Part of a small language model's weights: 6 heads of 32.
Each number is 500 + 40 x the weight over the matrix's rms, rounded and kept within 0 to 999. Layers, rows and columns count from 0. Numbers have three digits each.

# layer 3 attention key, 192x192, rms 0.128, rows 170-191, columns 0-63
541559480466440479471467513444457548431518427440494551542477465449454539578556521562436469545500488543475481469520474465445568479497518524501540597539467620504492521515535555515521525526518510
458524549584507455503518465470479527567478439573468525531479452496517533474470439441514530455414469510523582536496478565505593530465522506619455522481498482521477491491526570611414460537550490
508530488484446555474541512477482455491548485471482534494534546466472494525543490504481539460522481440417486506535526495467456504477573511519423475590487523519433541478541464442489457549540464
556492493459486510473485521577536509537579477460495514491471416368542466542523420527564489502502510553482489506504498495505527473511483502510495448518402454535553446504463494415489474500473537
542497483613472505417496462416429527485501501502526453542458542457500497500528502478537592528536564545507556541530542499475519549560535477494527515445553505489559447461471565541560549495498486
475459466504503515488557480538482542451468566515566423509390528492501478583530484532514550530504510500540484484588453523499515525492487502539457581434512556493496487483475526456502478499386539
533575491438461524483515450559482494493496486535523523541538548515498462483529495470542534459480493485480560537514546463496539518433446492480475487506480551442532516534549446438522518463500592
537517422467534477465534466531504431501481518533472590488460516477443476516536430489472452508518499440506475460475505448529510574415444512477422562568501532494536519516512465466463479527528553
403491501505511529491510430439529458492491552510501442536487411573544578547453529492473493494482532522499539512526488586592536494477514485509487483444498464475489524584539502536546521559513515
457533457480546491517536569524501503429480503529522443577500541501487471479484438552468488513521549475508531450499479584511520474504481440500490493516531478455522513496425501538465510486544446
464511427442529462496533489528549558510518484480472519497458415471512469565464515564509511490484567520518522528543518490520510562527500480561605515507447507471410527451440519528548492442513492
491482470476635571529505462522517586536531492515533605514446524542479512469513533543508515580531494488509470566480504493521574471453538395473528513506478525520490471559531503517530450423562458
531548515530525458448519473500526483478451508486506450517531469408528509458522502493519555524472562496467547503524480412477456508486478562490506567378511510541470475512491535463521511562532487
494514509512478509489502447464543501595481493595495454474465462481546535454498495561491566501474446480505485519526523477448371481440517542484455583538498469554559471536550504454499452498550489
572487465556496524538455493549459516496431535432447531534575520527454545571491561575510441528412463561448513488413511528561512531455494565523411494521497530512493476541425482518465525546496454
436461510472455491538525521448442402520553495539459440523495519535539511560470509494465497509578482634466568502477492485491465539621396557471565557485472459488592560587476491497470473452572525
482546533453530553458549489438536475567486495526419561510470437488571494519575516510474572490551517452503506530446475455582501521514517597533474510454498493497536508430466492448503492506451537
520505590510543480421491480513559543565534453455468488519536470491469603480400462443502557534486451541452493474523506584508538547486385509489489531546519546550462470457473509479449473528500562
490488521507475516428515521458550476471545502567502491457453504502477450485556521449461513425423469507468432478513506503456416562493480556486450535492466562445510561510464514476450543487550456
526480552485558546526480437465438423530537479519546533465477555453512512488476483510486520544443492501548491480538519492509487567453458527442460518521465487553540479491538511490491454525396548
470551495504496475448546466555527501551570492502489493528496516475594563562473507507453488468472502523453468533540544449477501443543525485488528482469440592526552529502502497539476577500528499
528572463505514502536495488520531524511552468517523484511479487524580460452426534411410524487545460509560437502553489494459583505463479544458517568496480504552455444442477489434527567515443429
# layer 3 attention query, 192x192, rms 0.14, rows 171-191, columns 0-63
542481539509567567532540568534536530478519504387539465458491515515479543530429518538464486502579500586474513529549520523554521494529483463507512515503498531526505483505486495505483542493578542
544491466445553483434452534521511509532551451460466568517483535490511507491479500526547506431504493479488441436522488559478465468513398504524502479575542493412491462497460485501434570520603464
541495485493501496500509537488542444490505419538523535494476565520519504460528451435455554512509464519462505516483390510502361593476543482435448457540453513506539566516518506488542520503489478
499491539545504486499486517563508593552460565524512525489487459534576504425441504556499541503513456518574531485582537546487513557457464544512400465457586442521484509436469465477567533507475568
497456475466489539562523527528560474533516561473459561513595428474531501516555505507549519492487522489455524530541474420512511469439505535518503507495508504544419585491461495471528564441508547
569519546530532389484475472522557501496486474522538526416427477476459493470523487509504412452438474544602489468545504464472515539461492566500509513528486539494545460442587554462485487461504464
478490476528538544548510485541548496535480472544496507479491445486466455456496486545505539464492544378497501508537472522543446476502491478560522516576501430483495496469520482443531535518528487
514495529492495520521444531586530576470537506478396515532488549513467522612514598507444439498485453548534427505506528501497486567537445558578517472389567512546516460476488541576538510425521510
450428442489502528548506464550468515479490496520516509535517562442508370486459507488476504417546549489524536404500508499499494525547495505426517509550468566445553470513471435490543472478517514
509452439518483510468488510463528468491518497505547490471474544508492496521484544498558472531496494489503518480507461403415455504518454446461479568473463550454467471546520536490480542431505481
575524531468384509561533457483545493477468486534517468502486495490596495510442503481479501505470534501571458509502473588541454496532444550526507416460501477503500524510566547512478442509485494
507481440456514537504474547529542567519508522477505466446511443477534502491533485496450516459543439508514500519473529550502553496530617507529527505536458505491432551483486519507473565474477506
538599541504564457379423544507488547505497494525420580539535459485467604451513493378459567488526470471534491512503479538513499454501518498478482574490476443534480575507536503539483464500556535
520498551581581405487459556436514525553511538485432427409490486531472570486488556472465550535583506487526548442506516540585478458518510619505457511479464476459439453491540504493517460494486485
397470605500491451488479444567510523533523555507528512523437528524466532439515619511567576521495543500489499544543523486559530546507499635514489477547506461536525446539517617545435472431491539
662513530523474498488492457550477452525454506539478518542500499499446545556517518496518528472505464484474481550511553542474479439518505498456422518555493545500572515514461529527480513502530492
459519475489489431531547495564524527487591476464487489507515516528480524485484538508471494533519512478431528469461477521480551461445556544522610461528592512492438457432496581490525452550584462
538482499489520462443516460502458566546515446438456545475508515521472427494425477544551501493500530509583569473498417409494544467540543564449561453476467502508477468446563499488533528480454561
511445594473494435500540502481537512472525538527525521468487432527493569486494501525478507531528463515486509579380504543459453485473496538590546487505494486514578472431477473440443447452495545
516636545413512529488478496525479536444512503573510462466455491460517436539471521546490505473472507492511528488475470518497587424484438383505498505551532475533506568453429479512558510477538441
462514462578448520456508509437508456503501501513507427581620496469528500479464572431486487519502543591548557483490454493476555479457494418518547526540515450438428488485513581569492545477598476
# layer 3 attention value, 192x192, rms 0.117, rows 160-188, columns 0-63
492381539498494475514517473525495519456543490523472496485514516463475564520478495582453474545434470531511510517444468527460519511526583540516500518458515524519452475483486547474543489505446481
500536535486411492469514548533458481496526522503507487484463537459461508563555494550523527499479454486501548557537500578566436501522510507511524456469506423524478461490518502532478488507517513
483492494492528410555550517492469486476490492454522487484459500583460478458458439563480488483500520483528536506489514546497504449444480516549531549540488431468551493528464511477507505502506569
530526615464520566467527536518458514434516533539562516482473511436521458540519450435427526450542493570447445543441544463477506502494523498653470510504457453540573446489555511542492543494491569
494431505514523508472481516512562524568558535545497481571431494482524470470447440570490498461485464494462504464486530502480464517498601576507512487435542452506476499470561452447542501508571586
493498505523556482515490535502461432525597517470536436505514490492517517526510429455514457502541476544469525469498544494556432515426485513562448538500485545497448541517477491493447622487477439
589487560530467486513469473495468485489447519543496429482527517572494543515515457477491536428499571503507507503609563501507479528546494425507473455395540504469542551529523518502506584440478429
435460445492513471498466482512486488528501512469477533566567483497505465482503493526484449520486501480447462520482522560557480539576588490498433553488527495499536499533535553546519545539457466
514451558540516504449467499450594502477504480511547555494483518554500491527500491500401468443516460540475498456505569529506479479499454553514465557441440494519475548500479412502513487514510566
506492434470455517495573463478581558502498588441504550483515616488527483596464431556481489497516535488519466505464550468521507532464461433509502566531610501535572490488489432548510523508505508
508477512473513531529501568479542472500485481473636494494441520476449485550485476487464508520468524517544490498525399492443487549523503522483463522475456471481501521503514561507467454552510465
527445449506449499481451558492480504523464479551503480514414533480458529531467476448514533482401468527432486473516539509477576519542439484569445524549485497520535411496563456511452492516469480
474499457546472534553466474569492513510504530441569534510553488439448527437576455499534551477416449456527417522541540491501550445512507509537551502430529512453461492496537541464469438479457529
458534448493548456526491494537539508502517506515424514490456517497499514473485508512496480481534489506420592441425512472503520447556491520479576523482482461480487541469512416555499381535466465
504577482553565494519574499569559503503545509474523528459492456491480478483480537549537488457502519475471509565484554495529553547467448519485423534502472445513513473503491544435423512504494528
482483519478528448550522442617569444457525455484464507550490551473472434503582506579514506513517500554481533519527534530501485518524561486558462475546535543495482458594519511442458484502437482
519502489482441514510386591488476531511443474450465551575485516523395491488501397462491515504520513539509501581535529524472490499486497514438431470461519571557499435469445490484456544512561466
530562498520514521506514473506469550461464503526530487491517531477449443516480504522503488425466495531475509480565537568503428415549477516528523561464565615480524571478582396454507483507499492
538496512470530523474455558449514497529498465510540563458462513469430524486462518514513512474476454515558581449491444476482478520538519549510441507510502579476509516471452551410574466491565536
542536539435473528504580514472576540440448485550484461471413436442500543464507487560554513512467462516481485484473520461503498468506511495480505508458558577484504509490472462502515542421358540
481478470493515514474489441474531433527540555460495467514542439491521498528539500467424484429462485519545544510513557431470495520440490479522492483461510438508423538478477484499462524537474467
479506479460507560526572493606592428543473522492560476505478532525499434437489509516459522525479538497494455509503432524505533477488462439540608435574542514544529464495369581495431554471465467
525519468418534436512466514493491544511589479501511450482618525482480485395491483470479539522461484549531588447427490481497505480520519522517598530550457525528448513458464540457512480498468532
523562504494546468451427491415445485494508498515480519493541522494564436453513569465586488580509480529439568387375495525486437466508501511476554561506438458542465457485483454482501497511545488
476426572494520476494490455563494510524431574603498523433461548472537514486529461466436478431493542511469507496464485504495491379527579486476456471474538487516525540473487484531523524460548500
476494457506535529513502564465501441502421538432477454512523487449456527530487571496449557539501540461522602453483564473469601485530490502491435508494498591510441565521502513520539494488416525
584493545559515560410497452539466481481480547521477427566472472498467532480531547454474584519521467495423564533458489486524484543540551490528512466542456444493438555467501410499501535442511462
567449569482534512500503525491469513548514480549541541499570554507568515517508525492530464481488517540446550536581469472511510468497447563519469495461528555468489531475481553484540487513463520
459541430487544493452558475554455482465486498477583490532563538532583526462559429430554566452425501500553467485521471537488510541489528481484461490558474511474470464500467518457559492451530532
# layer 3 attention output (transposed), 192x192, rms 0.123, rows 160-187, columns 0-63
534564518535536400492544464422479490558421539498510455513561484490565464501508505432538525505554490551490536483563508453484433522547471444506432550522506527485536457504489423530491462601545452
475503470580500460434579465438517547439476540433489499436513514490525462484475479514484544498498483523531446416476476483480548488453452460534431534510558577457453536509477573451439490563473531
502501488479492479423449546432510482483522474537497492459539489520514516520570509494452500549480484548435453480487518474591436580511475484559454518549525524497442530469550431519561458540489477
545471414546557461521553437495505487466461486407469523465528455489477539478461478548556523477528497472525524486524485539478504574395435417441484445529541597435491453530443507483498435490495495
531559517489549480495480480597397497468480482403504413513530475525552496501471544441525492437416523478488533510492506524503505540470468479506474492554528548475532585472462566433435436508457427
520514481460541505473481569460529550449487515508510572583480585499579522426523507551532562543496494571465474502538441539472550506553448496459469415486505464524435482519476414508548425480552471
512484538465444517461499549491549476549584502482569611570415498518469517512425474499462471535574454536476508438478511464527453536462429577488526450587564507539502398436489492473528448479552485
462594539487449528457526471530453509503528517530521491463477522476566453410520535497543524532532450506539497446529546456474509456534428589517508527509527517467528479472464442449417522522471463
458529456495501469469447522577490520476497465534535359496488495371554489525447448539498489488479551545490556501515469457488516568507491496470584512528518474508520535533516528442543465448529472
458552492547525495471495563533550513574520530451507585477452493448508523498487473458522536509446496497447531437579486565524417458571555573453512551478439471402469445529401504449497483489447520
493513462519475516480543461530496503504454463575439535503552452547581502445525538489519501492465499519489475496540453457439548496567520512498524467508510507528530457465527525487485496489469487
478501431523553523503521370482458471488609532512532510504542473486505456507551508510523459510533496472506500530479528541531507505436544489438547437566538498426451451501409503489576471544441488
430585481527511511478558541468519446542447489530469527527453536586576518560437512452517464488446452527486531466426457431495453507590464542438525491540485559565531452481515473490524556522513528
458482483500441526438498419468498419495535455493534554439504484510505505490503489442457529515486545548479470514561463451495529552466539550513497543473528513479498506558494552511505649523532556
521428523491525461450451515550507559507402555525519461541485507432510541460482503506478522545530538505503495458488468572519461525563601486493583514513511473531568490471581485569503547527462446
507506531516534483512467470418448512518482471514513466466555532537520523490442507418452425484502453498493411469508495485507538555549498536468548480493549512507500457455480513584529536470561506
487610544471462554484515502470431537497569454482417538443500459536517514600523472487453519562549425516471535545495461429545524393513519488500550472577423514534514527564431462506509451466498459
479485477421535581528462504495519475587494457480509456513491461476467506517503527559491479527491470475451401506419483427497466512522486468442446526534479414466523496502493578546517462468512478
423368542480468447508547495438417552493510503523553482497515485549512475437507439477493510586576503514505457519531462441470508508591469421436527529484536479564411513550529484528511498511454519
438496508521535432525517433478479469554537488466460511485589536506425474473544489444472452470485520564486496467517536554485505544398522456539469588534511454487542508494460493526463509506601492
524506432461501426436536493533465606474477502571451530497440507412488525449469446494450554577555511561478551470503452411518522545514513527491484442532439519474510512571557534484474565475548493
540462476485479473454415485410464547473502549485450605475483459535471535530466534493545447512521446489508481466467510487508501499513514584416426510489472460445473534533547479568597467514537585
453443506542480560527445482445435521548522518513378497503482503469551439551518496494594474498516505485466567524543500471508511446612503535424449471465508511524434507594514469553500495479461504
515463468470460518595498496520449586543464528505494434555556482521515486438579512529416531523452514527565544523559515561436585485483466527460439494480517572503469450448555535515546547465429469
499579496514456461508477513488507469444527487493469531515531535521467508509509480521531424547528477602520488405544527443453476604450422464525559448512530541501378449527580497440494447551499517
423445648538501521568522490505440477520560473521579511475537438503551514457465501511506531481546425519498496496528513528463503454515557524547497523486503511442551431537549497466437450506505568
453510525543480513545518564517499567547510485522475549496450583471491432490501488529538462412423523525561538543543491500485464438411514470549570542461591474494468505505511552551494530565504486
487478515466508519576451583424524481467457536499477531515505434474469545468512497552483503472542503542519448528354438468499493521468507449501507486435493372516481472562535440486469472598535467